python train.py --head_dim=64 --activation="swiglu" --norm="rmsnorm" --norm_eps=1e-06 --rope_base=10000.0 --parallel_block=true --init_std_o=0.0 --init_std_up=0.024 --beta1=0.95 --weight_decay=0.13 --final_lr_fraction=0.1 --train_tokens=599300000
Each number is 500 + 25 x the weight over its row's rms, rounded and kept within 0 to 999. Layers, rows and columns count from 0. Numbers have three digits each. The size before them is the row's rms in percent of the matrix's.

# up: layer 3 MLP up, 2048x768, rms 0.0658, rows 601-635, columns 640-767
# down: layer 3 MLP down (transposed), 2048x768, rms 0.0627, rows 601-635, columns 640-767
# gate: layer 3 MLP gate, 2048x768, rms 0.0656, rows 602-636, columns 640-767
up601 095:487519509501520541529546541509494497515480504499472474493477478501451434495531512496480506483498494517497518564517509434455474482514513513545507518451551499488499492515495533515472490518483483501537492558494478517503540488493490497487473524494505543484559511516490471533526531544502463485457530502486508516507522498476536553503479510544461466492518463494492508508489505538482483485507
down601 100:453463503507506550478465504553470488454464527528459485523466491501477476515517497460515419505486479526496520497480502510531504469509505455462516513491468486495502507478488499488472507481516498489466446457481493506421479497501491460505519515525508485503515498486535513463530510498520520543452468469490502492526481494487471528492528450513521490502538492425446486477515460485502516513488
gate602 098:507532502523513523471529471533501511493480495510495517559530496531535539527478483478506458548510531473512522463473509413511519470489543494515433457497514490472501470516532528494506512537505500515490527515494474497491547525529547484486522473523523481512525478494496484480464515496471461533507518489525509477499497481559532489498512487527496484488514529530533467564444496526503479503479
up602 099:532554456483499520543506532541496532525483492496503491491520486503492490500507495445476521460552450522512495508495503483495509549534521454485451508453515478462539497485522473523515518510473531503499510539554477516502526519532481480527497463466512517507538463506512486529445496540496509481488518514503513467487508452449534495535508461490508498491503549461513518487488502492519521487525
down602 100:497483535497426485495501485495547470483498521485477487457539454450467459509506451441487485471458502454501508551456529507500463504501513498497554515489475484459530488466452488487496487512507497540503462481443531488543491512483494438510494503486474496469505543529529486460533507488508494502474491528524499485473514509520474512498484485501498460489486499511472472477514480527488474535442
gate603 104:480493493506510513525496510479481492532477497480529491481549494533525489506462496508490514469494523515481531494513501526506567510479487514488481515502537515472494471480441474487491493509497505502464544519477482524515511489509463501512511522498490514501508492513503493530476554524522514515502509474515536489506496537499499511521473467557531534491481477530506513485549512468536463449476
up603 100:547472528467468495524492489524482490501481477509501460541466501513526490501509518509456485491527487488506442507474510519500483481478506497545463520521519515524511538527547534491472514567493471553497489512471530506484498512479483518462522480490477478535473479485479526510473484492498512547453499517450470497512485537542503537514509496488490500486511489508489472482466484545518504521463
down603 108:527489489472477453498471484492492505504476505518481483487535507470514477513475533531512492539488502481489467480496518562488532472522525537500496532517527466478481509464468491517511508514467499519478508479481486508524510524513545484559471493498517475527489483497491491481471493478486469454504512431522511493505520519519497494472458469509479504469477497516514461488523469492510478465503
gate604 115:517485526514525506489502524503462524519492553442511549458476484509540498517512504472564475484453530475471494484498474458503516500490476476509484501489483467495442489524501502489509510434475483506528498528505532528509444490513498486500492500500512472498512506454479510506497463503528452452463447521455534465488500501458514483499502458464493488529471533489527489501464526497499522476547
up604 110:566485491505526462485497503510505437507442474523486465516490496505523494475510518508518497502500497514505492490555505497506455459502476526478471447544538490502490484511459479521538563481512494515514538479532464504519500554488409470497483518503580499467518498498532482471500483518501492484446492451524497496505534485505493478518526495488528481573512508533509510487496497506512489544469
down604 105:529466496530473420468490469456492531528519523522487511495516477507501501528481504494470499480551524521520484485504513500520495477517517522449480481500526510507492543539463514489498450488491474492518500467523507453471550476533488496540527519519501473511549481502519489481471474513446491491527476482515521539460534462490525470492539493494471510546492454509483513476460501481499486541518
gate605 101:502502476547532540510491469528498492553517500480511512558514551494499509581481524482456533492472509470493510507499517469512473529503502503511543526503487528509497512485528486474517498515523466515510542469498460505479475496454513483505469537510518508506502539497497486472541482490464506476495486543508511474468487481516492516443499479489530554534502492517514484527463513521473508484533
up605 096:511511490517478509527512479493505526483516454511517483539494465485512511530494506508491498524480535485524494468497513514527505557511498533505538484474558529473489509536467494496492473512501512516556471460535487501518534508482507550443532530509474458461480476519496456482534485464499497490515506504498488527472512497440517544502493492513496528462525525454499470507505514481511502526494
down605 096:506525489518496509456456533524499482473483545516461472526512525508527488479577509458541499492473500503515499514542505498503486512511543462503482499514466486500530490489493522472536510495557520453484559496496506530492505489511508507561540535547498483516470480528470511501499524477512486493488488493497542509527545478520488477491495489503538458489514511451485497499510502483506493466495
gate606 106:483432515504495511494540507540503451469489497512495473524503498508511492478520496483489501521507523523539547493518498527495474478479514546537477480553539502465531510489499524460479473515490544483524507494501453496528499482474520452483477487489516522505492499470499517494497544501493469517482515485506469506481474472495474467501501508488501475481476536502523505514448457515509537529491
up606 110:534485509443470461487430474459494538495500499523511472468498476497483528477513539497485498485471523502504499492511542501498458528511500458500491500510481531513487511475468498522506499539507519507488487522529460488507498536549434498438524509459505527491505486508535486473469524492494513461496508526507516514456499498478537477505517502512543475482519496558483501527535502559503506492497
down606 104:486518475529498472498505479565469514496485549474462473462462525484451493547577468501486473506494510539539460500516530480496480486482466497487508516511484513489483470498484469505527536539482476509513550509474496511471548466505530516572494526482466470488513472496514490502498496498527512486523509491516534496494526508491506489487481514478541499515489498512521501483491489460507476508431
gate607 101:491539492544500511484466500550480492550519498472547513491485521484502546484471488499487475487548477504511553554510481458494505517528488539473484519509494499499476457574472501482506500506515484515489488484528521521494503480471494529527453461478464509529520489483520503491468504477483493487483476505514463484501528538457543495555486499471492478529506481484480508484502503494525483449489
up607 083:472487494500489485491497534460528506509500474470530506516492481519480525515484498477498516449515491464524486480499477485548502500484505517497449500526574527527435460501516474487520456489518536501500470549493516516516470500461502537493494532516522500483482490543510518494461490503471461467518481500498473463525498469497488521521546526487557483513472480443502504469481491522549497478511
down607 093:485517422504461500537492527534484486520509539504480488509495515504525503508501468451520484448489506463485466480465467500529495495494444527509517475526485486466559534457493540455517513485520522488539453532528474469509477478526512543501495511472456509511481514529506521504490494476484476505499509469470515458508488483488471486480482509475516517516473496512483560473448469476463498495525
gate608 096:436480492480494531483487498457471525492484508483517484482526488462534473495495532508512509492500513498545466474473540496532456510484508505524517531499446486511512513554517552502458491513485538449513546517488518508533508509514438441508475519451501503576484496476514552474523489532521476515507516463509522497526492486474518514530494515492510506494500471498478515522502513513514526524480
up608 088:481482452486488484471477538480482515503491477509444487498520491536493469497504526520545509494513567487526484483470510537537495516466485479493509516477487512490522494533474523523511520529541491521475470449479529519503496495510469441520441535477494541521516458506488511530512493485507464533519465486511509532515518495478493491481499516471482452482499509493532545488510518507532479510533
down608 100:494502496520512483487481484506517520508474503481512534519515477476529481501496456507495510489515477544532487507521506533469490515540488517504489491445480487547511531499525487535514501499485510488524501513517518464480511518510485490487538506489499488513527466476488530500553514540497505509472522491482522543543479478497559553475513517530491478484451460517500497544476493471431512488470
gate609 099:472523446518572488504492491499497521537536480499529514472484476464537464493483516507466481546490503551484514504515485522536517560524501513448516488508495509486521508453505527504487452485489502515483525512542474538493495464479534491484500508509447471493509527477531535474494469522516410447492503516478562490514475459484542496433474536481486557487515476527494429536486522455540492490470
up609 094:471536507510501491504510515460486497529492535547501510456468523512450412541502519451483536455527544537500532561483471498553524491526508530494509523510484482496489544502483531556494470498510480502502503492503514478482506489533556505512492496499478515449544486516566471500478517486518517453497522483495520497528493505516519484515499488514474461501484516492491474487485521467503542497478
down609 099:455519481523469519473483489491509536481473513526502483505495484519477463499503513547489503432447507472434469529513494544451500496496505477479511529508515498471488569537461555543467553493509515516494469459493472506520550483510512465511473488474487512559462482531533506509487504501480486473509509496476450477486508503508556461532488484537511481498486500496529514539447508500538500494485
gate610 086:514493490539492456519471513513477471487482536470494511502506479534486506533460472507541475507531524487509543470537483523527527530505493551487481515475539510467450481508485487482499502490520503453502503438512485480516561515519503487522505499485478531514477460471516513510510554495499454506497497458511438513496479529470479513498476500469495506500499479460511485506520460485538505493473
up610 082:499517491457500455511522479481492466497489524463474528504493520510512501480487445507493468518512484511503465502549495495504535524509550525496507479511531461540520489469500523511476508457483516454499494491488492451489547527455489511517494471508505553538528483483540467522504493499476438488537435485493532493480478492441512493474519491473503540465464463499500457502522496537497492483521
down610 089:500516499521510507533508526506502478504524539480467512481491506487509513486506523505479514435462486511459479533515513529529519539475491494540486458494520485485479495474487484542469487489559485471481526504503559476517519486479482496485509513505457530492454483480493482528518525522524428499526511513466498496511490506492503504519522481455503513474544507508471475494504558462476451556500
gate611 104:549518502516514510500464530444491496483515527515518469508454495490496491497489485489509471492524502511499501468447494557515472529478491473519544463512497515474485512511483484505567514475537467480497450516507496446528445484519475488472487451495503483519466518518476536516557499546536446494494517485524515531501472495464544516457483518492491458446505540493500518514501516490499559487512
up611 103:488516501494475467460502520498497455493537513504505453485456472496479509469482542540475466510491535483478484504514514545531436473526491511529493489448496517516530514510521531455461488473494509478509536590480531507492475479530532483512522520528512504511508494459540493507504456512549436486518498525491488449526494518475498529516482532472503503475489511527526540515493459519512540543507
down611 100:491483470466505505537501516511480496525489514502512507494501480484463500507509466481499460476509540499518492526460496506466507527534492538497512464494507497481524484541534523500432526515502512503475518499431501504493507489526509526515503497473504491539585487515530489491522494507512507518482451547474515480505482470512537519530457531503496508538476498477517538484522484518483513494517
gate612 097:500531545486484514492480476493518495483465533507481522484494499491556523497521508501518534472469526491545497515496531504512496467466534511505475512571493515556489468454485489489494502519476510469487523520518522499483510548488507490481486542539547500529530492539510487546450488433488507488495480527489478507450517482533458507540468501525499493496530461483522518493463478512502502506475
up612 094:498464510520459479515479539480514508512518512517517504482484470511503528474549471557494524535510486473496500514501512507495493505522486461474479516555476486522484506511492539488496501525482537504564482490461485496489499498522492521509501511461491486523486537506522526544539484526465496455490534457480518492483511487472533496501515502533477479465497516485502552467495536446519507537478
down612 092:476476491526501523489461478510504472498521512560514529492479468472491538501508518502471488455492482493516492478449510533509490494534466466488472559522542502541530524457430504522493493492506501536498506523494467492476463432505437505465469541482468485490495461537508454502551466484473489474513516517497531501534483509493501512481470501522481488520527501535544461455528496473491494502501
gate613 095:475482487507510490488522542485488484498475487558493493502508486499496496493501533476508524478516481506519521493494517466537519462498503504490501498484499513515507479521542504503473496499513504511509525477509529533550540511482495516488549486510535535505512499500493507504445477492496494512492460480482474495482493484564481516505482525471536502508512489470502505522536513512490474539472
up613 100:502500505510522458479442526494477474505445521499503484509512481501467528465483496519499506508532500496482502486502496499463498524503506524505498528533452537503487523554489487483530502481531540485503475492486513536507507501526457500476535505504518490463505509544478499489523450530491495521544476495504533475488473513532513504497489538516497468506520540490504482520479498543487490496496
down613 093:519484474503527507525516503484484540547520466538516513490512553518476449504494499505542513509486450493521526524489531533485464527471545485497542530469510496501481487469501494504500474553469485484551513529563520527511501503484497476543496514469526503485520520471519482513505521495527475561508443488507479512507499495470497485489448491545484537480525492534526442524491533489498514497501
gate614 099:494496508537490489490452448480464493497447485505492521522515495553495471479466446493513494477474537530515498494493498568499473492505474518503492528470491516541460543502470499513459534472531524516481497548529469517471479505492477471471511501537483452503483478515531535489460522529506525515491507467498501448520497545521489508494469502532511540470504506487478519476481509529500496525461
up614 095:490504531541513511507482512475502472501519520440509503509510486483530493524513498509471474461493521483502528511495470452485546543508515477490519551496526505496532486569503508492507483494488497455522501492503501503544504477465519498479471515486465458495495495497477483503493511486519512498561501549496520516465476558528454469541489538519518468467517494468528515533501424526498473488486
down614 099:496515530533489500502491490462478483489528510506504479486491540486493497472490529498462499460537492464512484512533491431462510507523512494522522484542498486467519506498520491505489488509505485505453510488525495527542512488539515497491505457436462482504502483491491496470467478524509495483532516555524526473493499487502455482546476494479520522514503506499505464517508485508518512488505
gate615 110:477515463478469492490490457515540486491534508479517543481455540463493482475477477483520498449518489509501538507504486534495448530492488537504488528516472488488554487488542486456494502496444492533472506517557468499495476495514523522527498533530493500518511497516481520482517551474478524471464475513459527498491441500484501493533478512498500482481531468480498516482482494446552518493468
up615 104:534504497529500537526496476463506504521506507487499478528503499516476483477515501511485475502505508513506483485493493489479515495533501490470494471542518479496463504528480493504490492487481494535530539513467525443492532522496459524536529487504499534521507521459502499479523511494547494473499543506541508496490512491560538508522502494440548501520512479489490486526547476550476487490493
down615 107:489513465510481530479470517484453458469517502503515469479493525517495522513500507522517525539478490510472535455480497480490519460505492504547459526469529501475480544514499482531500512500487468493488490550463522493498499453485472506440539539469530522518517501537461508476453477491472481504520533518496493537474516530456520500492505472448519479460512488542479532503498506463436484521512
gate616 094:493490500531541505507513518503524501526451484468509526470543501502482527508506486524478509488474478478461518470528477502504519502468492498490471481464454442522523478532487501565515503473478500489489476523484534491486495455482549518505535499503467481504494458492514539506512520512474513448516499469480526500536524483464536499522465436448500521531488525552554502504468530512502469534523
up616 100:489505567486422453477455480504487505524483479506496489496462529529512509494519507481507471492533511527563470515487511502449529463504479541502489548481510525439523513520496537494538518440484505485459536505496513433484518516494520526508506503490504518516464482526484479502502484503525509454480515505523510519585517533488465516508485500484536486490531506511471496500506476524483466515494
down616 100:483492520497484473451469497503516458494496483445477453496464489515482502489474508486461533496470457488511517497521510513442471466512522476510518519520548519457477474518514475527505528527561504518466556508494508459462487562478447451503540480477506556544489520477497513539499508476458510485465450524509469439528461493530490548493477508519485498496467497508475498514496495463516468474502
gate617 095:521506460530500487491507482519521499487479491548422507511483480489539494474499506499488516514489500475522513496501519510496509509508510484497511510495482533468495520467538526520462486520512534469508512510510488459516496511481512470487522470480524497473530484445546508482503484501503513478566483471462494475478474523502523494519521507493518547485480525491519487473531458518451489552478
up617 094:495463503456503506462519490520462466498476503497525452493512525452495491491507521507492524502532468486516479483502499490500490511487504480489544461489497545486537478463502483534474482540556463456502481533539544470493495535498477487497497511508491488510500535504479506512508473507496494516472495501463535471519510535506502567503507481494554487517448478511467469546494485529502511516495
down617 096:496512525514447487460567522551484515509480545523458533551516521488489495533517527486454499518492516498491496526522482510503530501530487501549492515512521500484502493501499530510534540522493485489491499487493496442535530520487489569472494511446480531509518501493520500475522515522476494463497533523455523472502531495495489535489545492492528500523509531486531523498519529520462524495492
gate618 096:508549487481473506500518472459505474463500542462461473509513516537517523464512520510528514464521491547500466541495495523476481511537495451454502489448502583525483508487481525516486513539503481505455480498497532510506471509486457493449555496536496515514481454512525473511506507507478518496473498490558484498542543495445485503494479502488525501534504481451515517454496544523495475446519
up618 093:513451471485476508543508514465511519534528502488505505509521515515526543476501548493530489493530521474480484537526458513492471520479560480504448471539438487490483530509472482470495449507490491503542510535505474475498488480508517504477521526476491496518458524533514518497490474513492521513512491517538454462481497489517502544493475497519518526498489498510512523470501523513509512482535
down618 097:478533479511542503512466528484500514504469544487535531498452531505524528468462541541508517467488466478496513506496490543469468518492529473501516527530514480517449506502468470527557487468520465521453513467478552485501478503538525479501542471519497465479507481539462481528581498481475504526515540496517445507502511512494507486481543506492495503479520500470520529453477526506500551470486
gate619 091:519500428529514522511522506505513486510488465497510465459533484543508482524498493478538488488444521497473542535467488473512514505485501474520484504484466463476512516474539537480535492502521499495518493555536526505507496529498489514521453493476508509526467508534490483495525513520504508544519477526506466487477507520524515501551470450503479488521528472508515494463516537504499483515499
up619 094:485468477512515474500463501492502499473542536504508485534513504537512525511512511471483492530522483528508479529505526486521483555461516501512514482536496518491486541528497455539494529525473553487521480518516588511483521554472519475543511509489507481527515519493496492476514506524461510519491520462497491525489530527506545507485522466511501514497481478486514456514498483526507532514499
down619 098:514512488524481485488520501526517479480516498462459497467542535457492481479486523483489482513466503453467481490516510477501535509514485458513491494493535470470471470466492498512486518493502487478509522502471550497519496470522469477490505485534489457489492471486499486516514500488557558475498505491470492491500502521502522533463476483542486502487531511499458501513445513479496506465505
gate620 100:490480547482494533461532512483485487564530494489540479532520514518492474514496510496487504464453476499539568448460513497495517527500472540476493498520501502493479508504473479486499516519497498534472537495518529515449470511496512506475488537504513513476477505488498540505527511508552527514525483532558479484541521490529490494465494515519457492487536542456471504488528499513524547483502
up620 097:467486529470491489502521502494510521455489444518529448476535453473526526483484485482476522488531484522524506484523509523509461517522483547471554503498498507500520514524512496470493524507507506508517510502465515505458531442505517477458521483477492517504480522508505491485478481436500469508476529500518529462472518515474483519514534491497514468500522482532469473459487534478480507521475
down620 099:462519480475488493514512516492553492492535520486504504454508488503489502541489504519538472467538495462519527504490476508510522466512488473532518488509512499496503498513496500469499479508510476482480572495487485509516520436487520481461496493503490485485466502500468481470522483482527535475496480547480500491529514490534480452504536515481500465512486480522507477489497523503529511544514
gate621 106:487511494491516453532453494492478491504474542494505504470483519497500546485496531503535518506493505505495505526501529459501508505511494493557498506515544479504440483508460464476522490506483466476542507475501498480516509524496460525481462515474455506473502494512485526497514479502528542505514518493467484538529481509491492540536483553484497525507514504521502467532529474511475491453483
up621 109:538497510471479477487517515483504531489480476465446476526485501481533511492510552490507517510497508514465534539497510466472527490508483520482542524528524463468487478512501485464479511477530530491469527515539503460545508477525496515495529505453519487511514487483463498520510450486525465499501461473535474510544509514509515547553500523480483498513513492520483491511483460480487509519520
down621 100:504476475465474523518483483479523500485487519511537538471501522485519516494521494505498531468496555502493523482467501514511479532452509500439543432518450477474467494535521458500449462543503482492501513530486503520499482477507516510492544516522476485507515509496484510486478530527469493485523486494539519469477506492512511508533475529481467466509489507523506493495476483503490501481473
gate622 097:496489487538478538488531475475449475486480493511468509484527495453529475482533490524524489532490518518519492483543520501498477492466569472504539492506514493520475525525561514505529514519512514522466489568499496466495517498478497489497491503524507496490478477500498551499499509494498433487516509523533506514483517485501435554525495518489464520514475470513489490483518460476511499483508
up622 100:479508429516493493487515519494501549528496516472462491511471519468491535519468502489478528491489482507499495493469488516492479468487508527486476540519464517444512445464468501479476472492456505537529527456508529514464496496491482477482509491512463515514495543524536533531513497552519511457514506501458489499523496503494526494458526496487523523528533491512496504488461549522512504499538
down622 098:474521522485508495500475515522497495473537497501485518452505538515572464493465514504501512554527507510467472504468561482483522479476533472546487532543507482493502529441504455475517501485493489492537484523479532522454517472496516533531538481520526488475456519507477484524500493523490485501459480565519493491488555486491527487441449472525512500511469532474523478497548544488474523470502
gate623 095:534533493538524469514504484515509502489475560571505468532448544496519502495501460487552525511529538521513504513457486486537531466460508491508500486510533550512492538510543478500513465495507527500517506441557517510499506496504506514506524493455495528508522496518575509477490479570492509482475539510525535494448529503486503445450516523471523475524471508456546529474530533517481508477490
up623 102:544467492480527473507480501511520499515476517494470497496469537472513489518479507494465504470477523483525507519486493487533519477471480504488540481519535520470540527516484517537455469480527504457495504528438498504482508504444486471475483564490494498495525469550545525479538474516525502509529514535489520510464535475479524513445551465515518525468485450455527527495482526507510477503502
down623 104:462537476504518502510478530520471477510460476506478455496470470516548519485490491465540515514508466526502512507498542458554499496507490538448468492546477508476481533504499521493471498438511482512461492550527467530502467479499478520532517501495482498514498483457454482485494506492484525510506469504512513464499458535477470476465519490532512560456487565504481501477530499485476469506503
gate624 092:521500502511470487500528516530508475490531484516467527541503486519488493476501497550499462461528556458500534470469494508468455485489527530529488513468500491484462498505479536516548499481501476524536508469503495502507487487454512524519503475487495513509510508506494494504529515475497522487509483495472502520432513494507491524479461514546504466529520516487531530480508499464463494526503
up624 087:505514527493476521504457508544499460556472540456510482504481523496528561514515492492520500557492468547479504533545526472522535495538508474517490516524511492504532504578492500469467511527510528482492439484507475493459519498481490480467499527487468506463507494515499487444502488572487536491470540479478491504535547490508496487516486512461487517496514505488500504477468438548489464502477
down624 095:512461497469490502514489463462478513537506514507513496503486524499483509484492546485483447508543525488482495504484540471516463517492527516491441508499500521514479489493520463499482452458517507480503515426479473494492478481503478474511548476479531532490504488521514485518520501528521491530495555505488544503445517431466498511519487497513522507502506465447502434512555538536528550504489
gate625 111:487524504461532452530474534481497455491533463538484505486482555442460489519490496476481514530516547521475545484484524459485473537488502530494477478524504474486458501509539524527528516503538483488511487471506497460514523498490474516503520501489508463534498469541522460490495515496537484452479509510505524491501516507530482467529507505469496499493501465529484491453544476536533529525492
up625 109:461557513508476512523499497518527518469498488484495491472516479518510481490484515503446478499524495494529523470517460506489538503495491518512445515505476513561565508526487531495533508525474525564498466484535500474503516515542503461502525468463470515499531478467511521532498488507521477503455523540503497441526497528506502515505508493506464489479490492506459514552459487517458480486497
down625 098:475521531485555459511474522495554524492495472482502517467511529473473506484519534464501516509509521474478480535495502487468475479514557513483533484476502499489523506481524525529490528537504543510518463530471488497533487515407485536505548518494513493470504513508503517519486491479492520500473492462517468499539526514523497496519528510500500477508531457500498496468483480529461496529492
gate626 101:524485448474493522532543468497462482516500473463513499497502440519522512528489525491495489534460487505481528505517553493526516517489542499527486507508468512485500516511496504523486512488481503512497502441524459538513502499474529542498516481500522495495486492448490520523536508469525467500518528505485483477480489485477453500483527513532495481411524532533516496490499478516491459492491
up626 103:512469523499458500504566501473502559509505516558482516522519504515505500552499493531464455472464508542484543481466515473512514487440493516519511522519487549538508502517528511520512448511515495504534494474547514524510526502483500520521500530522495523490515513490502497474490503486500467453491495465490494512560504460465495527480515467514533507498462510579509468537530485457529473527512
down626 101:502520503505489490549455501535470482539536493472479527497508535477502469476476482528496489508524462495495488537518452526460473502463489476475479493501499521519491490547491547515508468482479530568504505513494579502456484500501503510437517497483475481502470487488457491529502489495488510556499476512507466491540501520487541441474509455517463501518544536464499512490506472511532541504505
gate627 098:535492492516492510474509527477483535552501469531548529539484479471529497465554530520472542489510516494493510500500479475513456495474524546505546545450513485461512522531503499476531510503488503494486505531484525455540513495480497492513513507509523509513513500518485520542517473487506501512497491485500495478547461465498500492523490488480511491539573512497477472493514519485506514481457
up627 093:540498522482525509511526493493483521445486508536458466500527510530494476487524478496490469449464491542552505505451491471493467521501579477503465483461521475502535492545515489496488537471462476504493509486513496519527493506509473455497447504493470480482519451473528499505544543511506495489500475505495528520485451514520511540460484488533444441517530507494511509493481505484450495541523
down627 098:500502508487504478459516570516527453488515507545539479497510429519519495484516518495481464500489519501525472501472496511502520499513502508523529466506466484536509488503487507481535492493501493520469510523522487500516508488495490508502526510494502540508482523488527469495481504504471541435522477496483489530470495510499474496458499492478451490468475514526489510519530498509464511481468
gate628 098:531485465472511537494485483488532509537544534539514490498573538478479517557514498453520506498448496484482529484493477517467501516487503504515529494450505533466511490502476487489496472484479538491479503480502523519479529545469526513479501509519520524478498466472486543508552475525517507528476495504521492521497473477503493510495473501522487529508520511500483511501542500508494505458524
up628 095:506497444495534541487487500480470506533503509520525522501505478503510497513504550497479479498481547520510499489547462513498514468489528485446532497467506494483491508530527488527517492466474483506479495486505489472511496502479481497490501483479533498490505520530559541463485520520436488485511464481524496510508504428488498515465505486473526498484531509482499502496482514518507528493504
down628 100:529531552445568516494519494489485491543511536492500502502488504512534503503453524487495520456517473470511508519452509439469480499452476500525534498530520528520467525501486532598551529526488429454510528529528526516505515499516523481510473535532471515499474545526521501566506488475467512466531514464488503549445496494532524463470539477469432503502537497518493504541492505466506506478537
gate629 095:516546537493493525497486567452438480521505490463480455496478487465488530515496475500506465531496527485512516452472474494511522465512474502524575519462524470506511484498501539504483499474541487517478481492511511525514480477500467472542488516499490489494510505539491495533475514482518528514523505498543490463488510505507497510439513488474509485547536450468500466492519506467503480519485
up629 096:487492537484475502519493491521527473527459514505529515487520524540501435512500482478474506489519501512515513546492518509507518497455556491514484522469473511456449480531553527465490516506551520492511518459519488484481503493462529502510475455518463511533493516516506490490513503475517519500477516514482504485515508533499478470531492516454475521449491515487479494560480490495496498499470
down629 100:490435467468493459540477519533524431467552486522543494486480503525495532532529485481486519501521516465512507507485525496459473514453479511533510484476536486533512512484502515496465525528544504507488495528516479498505486512493526552491559472514479533468527499522514529502477532482539490500543503520505493473521522546506491499485507511499487471532456496536480502525514451479480490499525
gate630 101:500480494490487526488510512472491494460516512529528493503516509494445503442498568477493471470529503496495453490519469529558479466533495513492473465511469483489520473486525414494538530513510499494514522473555500490492484485536551541498531502541479448464481524514498452511522535534509515487463514515501498514485538499491467536525497504486537506497518502488486496512463513499525532420493
up630 100:520508526481500537508536472477507484501520537518489458493485461471475541504550528492520571499487517498529517504520461506498474479558537512487461520492519427515512491515527490506509492467501459469500502502546497523547452475489519481464541446511496486497490525521463524481560492486539494475468527498500505492459486465475507547474537507460502511534430510490474496522478457513499485466483
down630 099:484475535501519508501495509498513476474524511487502494473439482501438489476500457502474511524471514457526530523466517502537502530472529508475554486474473529491445537459496482513503515538518505508508499513487481482516482494480536537496515470459472521504544545486485493493457513545478518498529512520488555494469516517501470506485544463531527492525491497505517507457511464501488457476488
gate631 104:546468491526545511518491488510496498527506490489508473517506531454474500501480497530510511523468463527478493491495533471467504500517497528531488504440520456496474443458523467542499459511507463523481534512487455495497527502488507512511514453497468488500557485484481512494533520508521524476506479490529508422490479500522474537506507486516473527525510529523498511489515460526500507499506
up631 105:488503535537481515484502492531446500531488489464483474522520504477513483518502464510530528472500490439502507501491495490478454497503525511507481500453521507489534503490555559536515550466517455468499510489489468485499474481502532492512532510501488512534497512521501464475503509538515453474518504470528517513513431547504508508507538512483497497506507502500514486476503491503515497473466
down631 102:562490454516528517506491479476546514495491501464560513501498505540465494465501500545470494522457499438486483473512535508456500504521527508520522501524519503465450501484573494534491492513487490460539516483463425465488508474486517523516540474482525489478533518484509535493533494478479484506509506486467500435500507454561495493493485470525499476546519504506487455490487489512508515488492
gate632 098:517523506517504506490506545496521492513485518502494501517492535444513513486470473518513519514469519487475471487504506464545481518510487496506488492465524441489523491483485545500524497490448503522501479509481490481494471510535517480475483508509501503507488444487495512468497478487531484498520513549508502511515492491564522519511505550473486528509498504533551537517517480487480563487509
up632 096:499477498423476515511605473493500482488538506497543546483475493493491500480482526443505475533508530488532502520498507459520499505511490490476426495497498498509472482547473508461504481490509477459498506487480454516496484480504551482476542540526535477484459449511489526504496501535479540511513519496473498510526501510471535492456462460541481495480506501488520466479471515474528517522471
down632 094:491507480540485461488492523476565530465450478487526491475504524470525473511511529486534459519476515504487465519532502538500513465489486438465454485502490525491499467496498521501476508541485560482517536488501467489478488473513489478458505492540491472492467508467451474505561503503511561487535502545474513477478497501511525491500494493502483511507477497492513490508507467489496517509487
gate633 104:530472550497480491472489445512455524468505474524485497536511499524516530516469506489464484510460433528486542488529492502524489505456489515572501466523525489512498468494492523497506535463475473507547521499482448459438505500451519468491461529527481508532498494460513475492495513491520499529541508514491471533511566530500536515474503474542490536457469507523481482466501509490495476461480
up633 104:488503495531510522501497468455512484486547454528501496532469501531446467473520480479516532533511505528492506495494506468523513506480508560482540538490529457495473493518537497470501486463475523484483456487496485507504523494521446526533492511498512477519530503550443490491493474542519528477513507504530513483511518536494452493473471489484494495480471461462535537509537463487447539527501
down633 102:478530534485552521522556482502485489500504516503485511500450498543504501485478522494511488483473525486487504525494496478507524567491482492493465476522521481478499476545511449444479547466551494529511469505466484503520497533483478514502493492470524496516544511494474498497508493467496518535521513476489550494514456508481496494517480554480476506518521533461490529501510506485512489503533
gate634 104:496517501524471496521457500487503483514506495441482482510518478500436492537535520486517485515507519501508502492480514474483537522498471512500493494516527554435466490533486517499478462553479469468525501511478478514532502500469514436490485510520511484471477490483455492468505495468501505499479487541524533512501473504519518448489478486523454447534512524502486461486523549509498525477480
up634 104:505518516520476529511499487547504512576500497496502495516533459516459505545448481478511498487527501525525521514487447469496518491502483481511508497542523507512483515503475465498536525538530510525502529524430510492517485507480514515468519509545510524553467502459496488513490538479498472500520495478499504493468465502485473490508521512462500479487513484472505478472495484483488468506489
down634 103:536474557467509499503477520497502504472491434487518468492527541547526499506518505492504468468482460528504536537507497492464512516488485525511545495523476496468460448475514514493534557468522486478520489522499419494518507475451519501486486456464501484536517470495517520505483524513519500460494508485483541462556521526487502539529494504522510509526513500492553510552480478520538545471574
gate635 092:521524517513474494523495498493490477496496481466499461504493535511512522471506457518485521545465451501499459504547477533483543484486480503484533484502513505517487493509533509522482513506489541508491488496518489489514520488462529498567495493524526574558491448567507497500507540542503437510526521488507460511502497520534487513510484496559465537502493494487476492480536526542532507505487
up635 095:467509511579519503479489500504488484468538506479457463527461488481471488510502511510512481497473554469476531463508505449508520488519571503480522469517457511529498522541491515520513501455495495523504465525531493532502527495538499488517494516492485495524495519501489510489481514505449499538481540511499479524458482514501443489509518514520484544505470503510517533483478480553519483476522
down635 100:491476519487472480484478485495465500498541518485536491552499489513490471511501518549480499483475550509517463477482484552459532514492516527469471467533502497484526471544514512493507492484511509539544493509501493476527527506500507506483508521528517507488482509496471521531514476498468496510496478455517540516501532530496501517541526500516465505503448517518507483492496452431509485519508
gate636 107:519533512512484520509518514484507516509523517457500547476563477525490499484458480504515525508431531507509515466516445509479528519532481504510533504515471499529497504527468504518463568517492499527498524490514495541497430490519488475520524481471522504482480489546439503478521512441521499455515461471471495467505522588512509505505484487493457510518511487519498485528516527493502553488471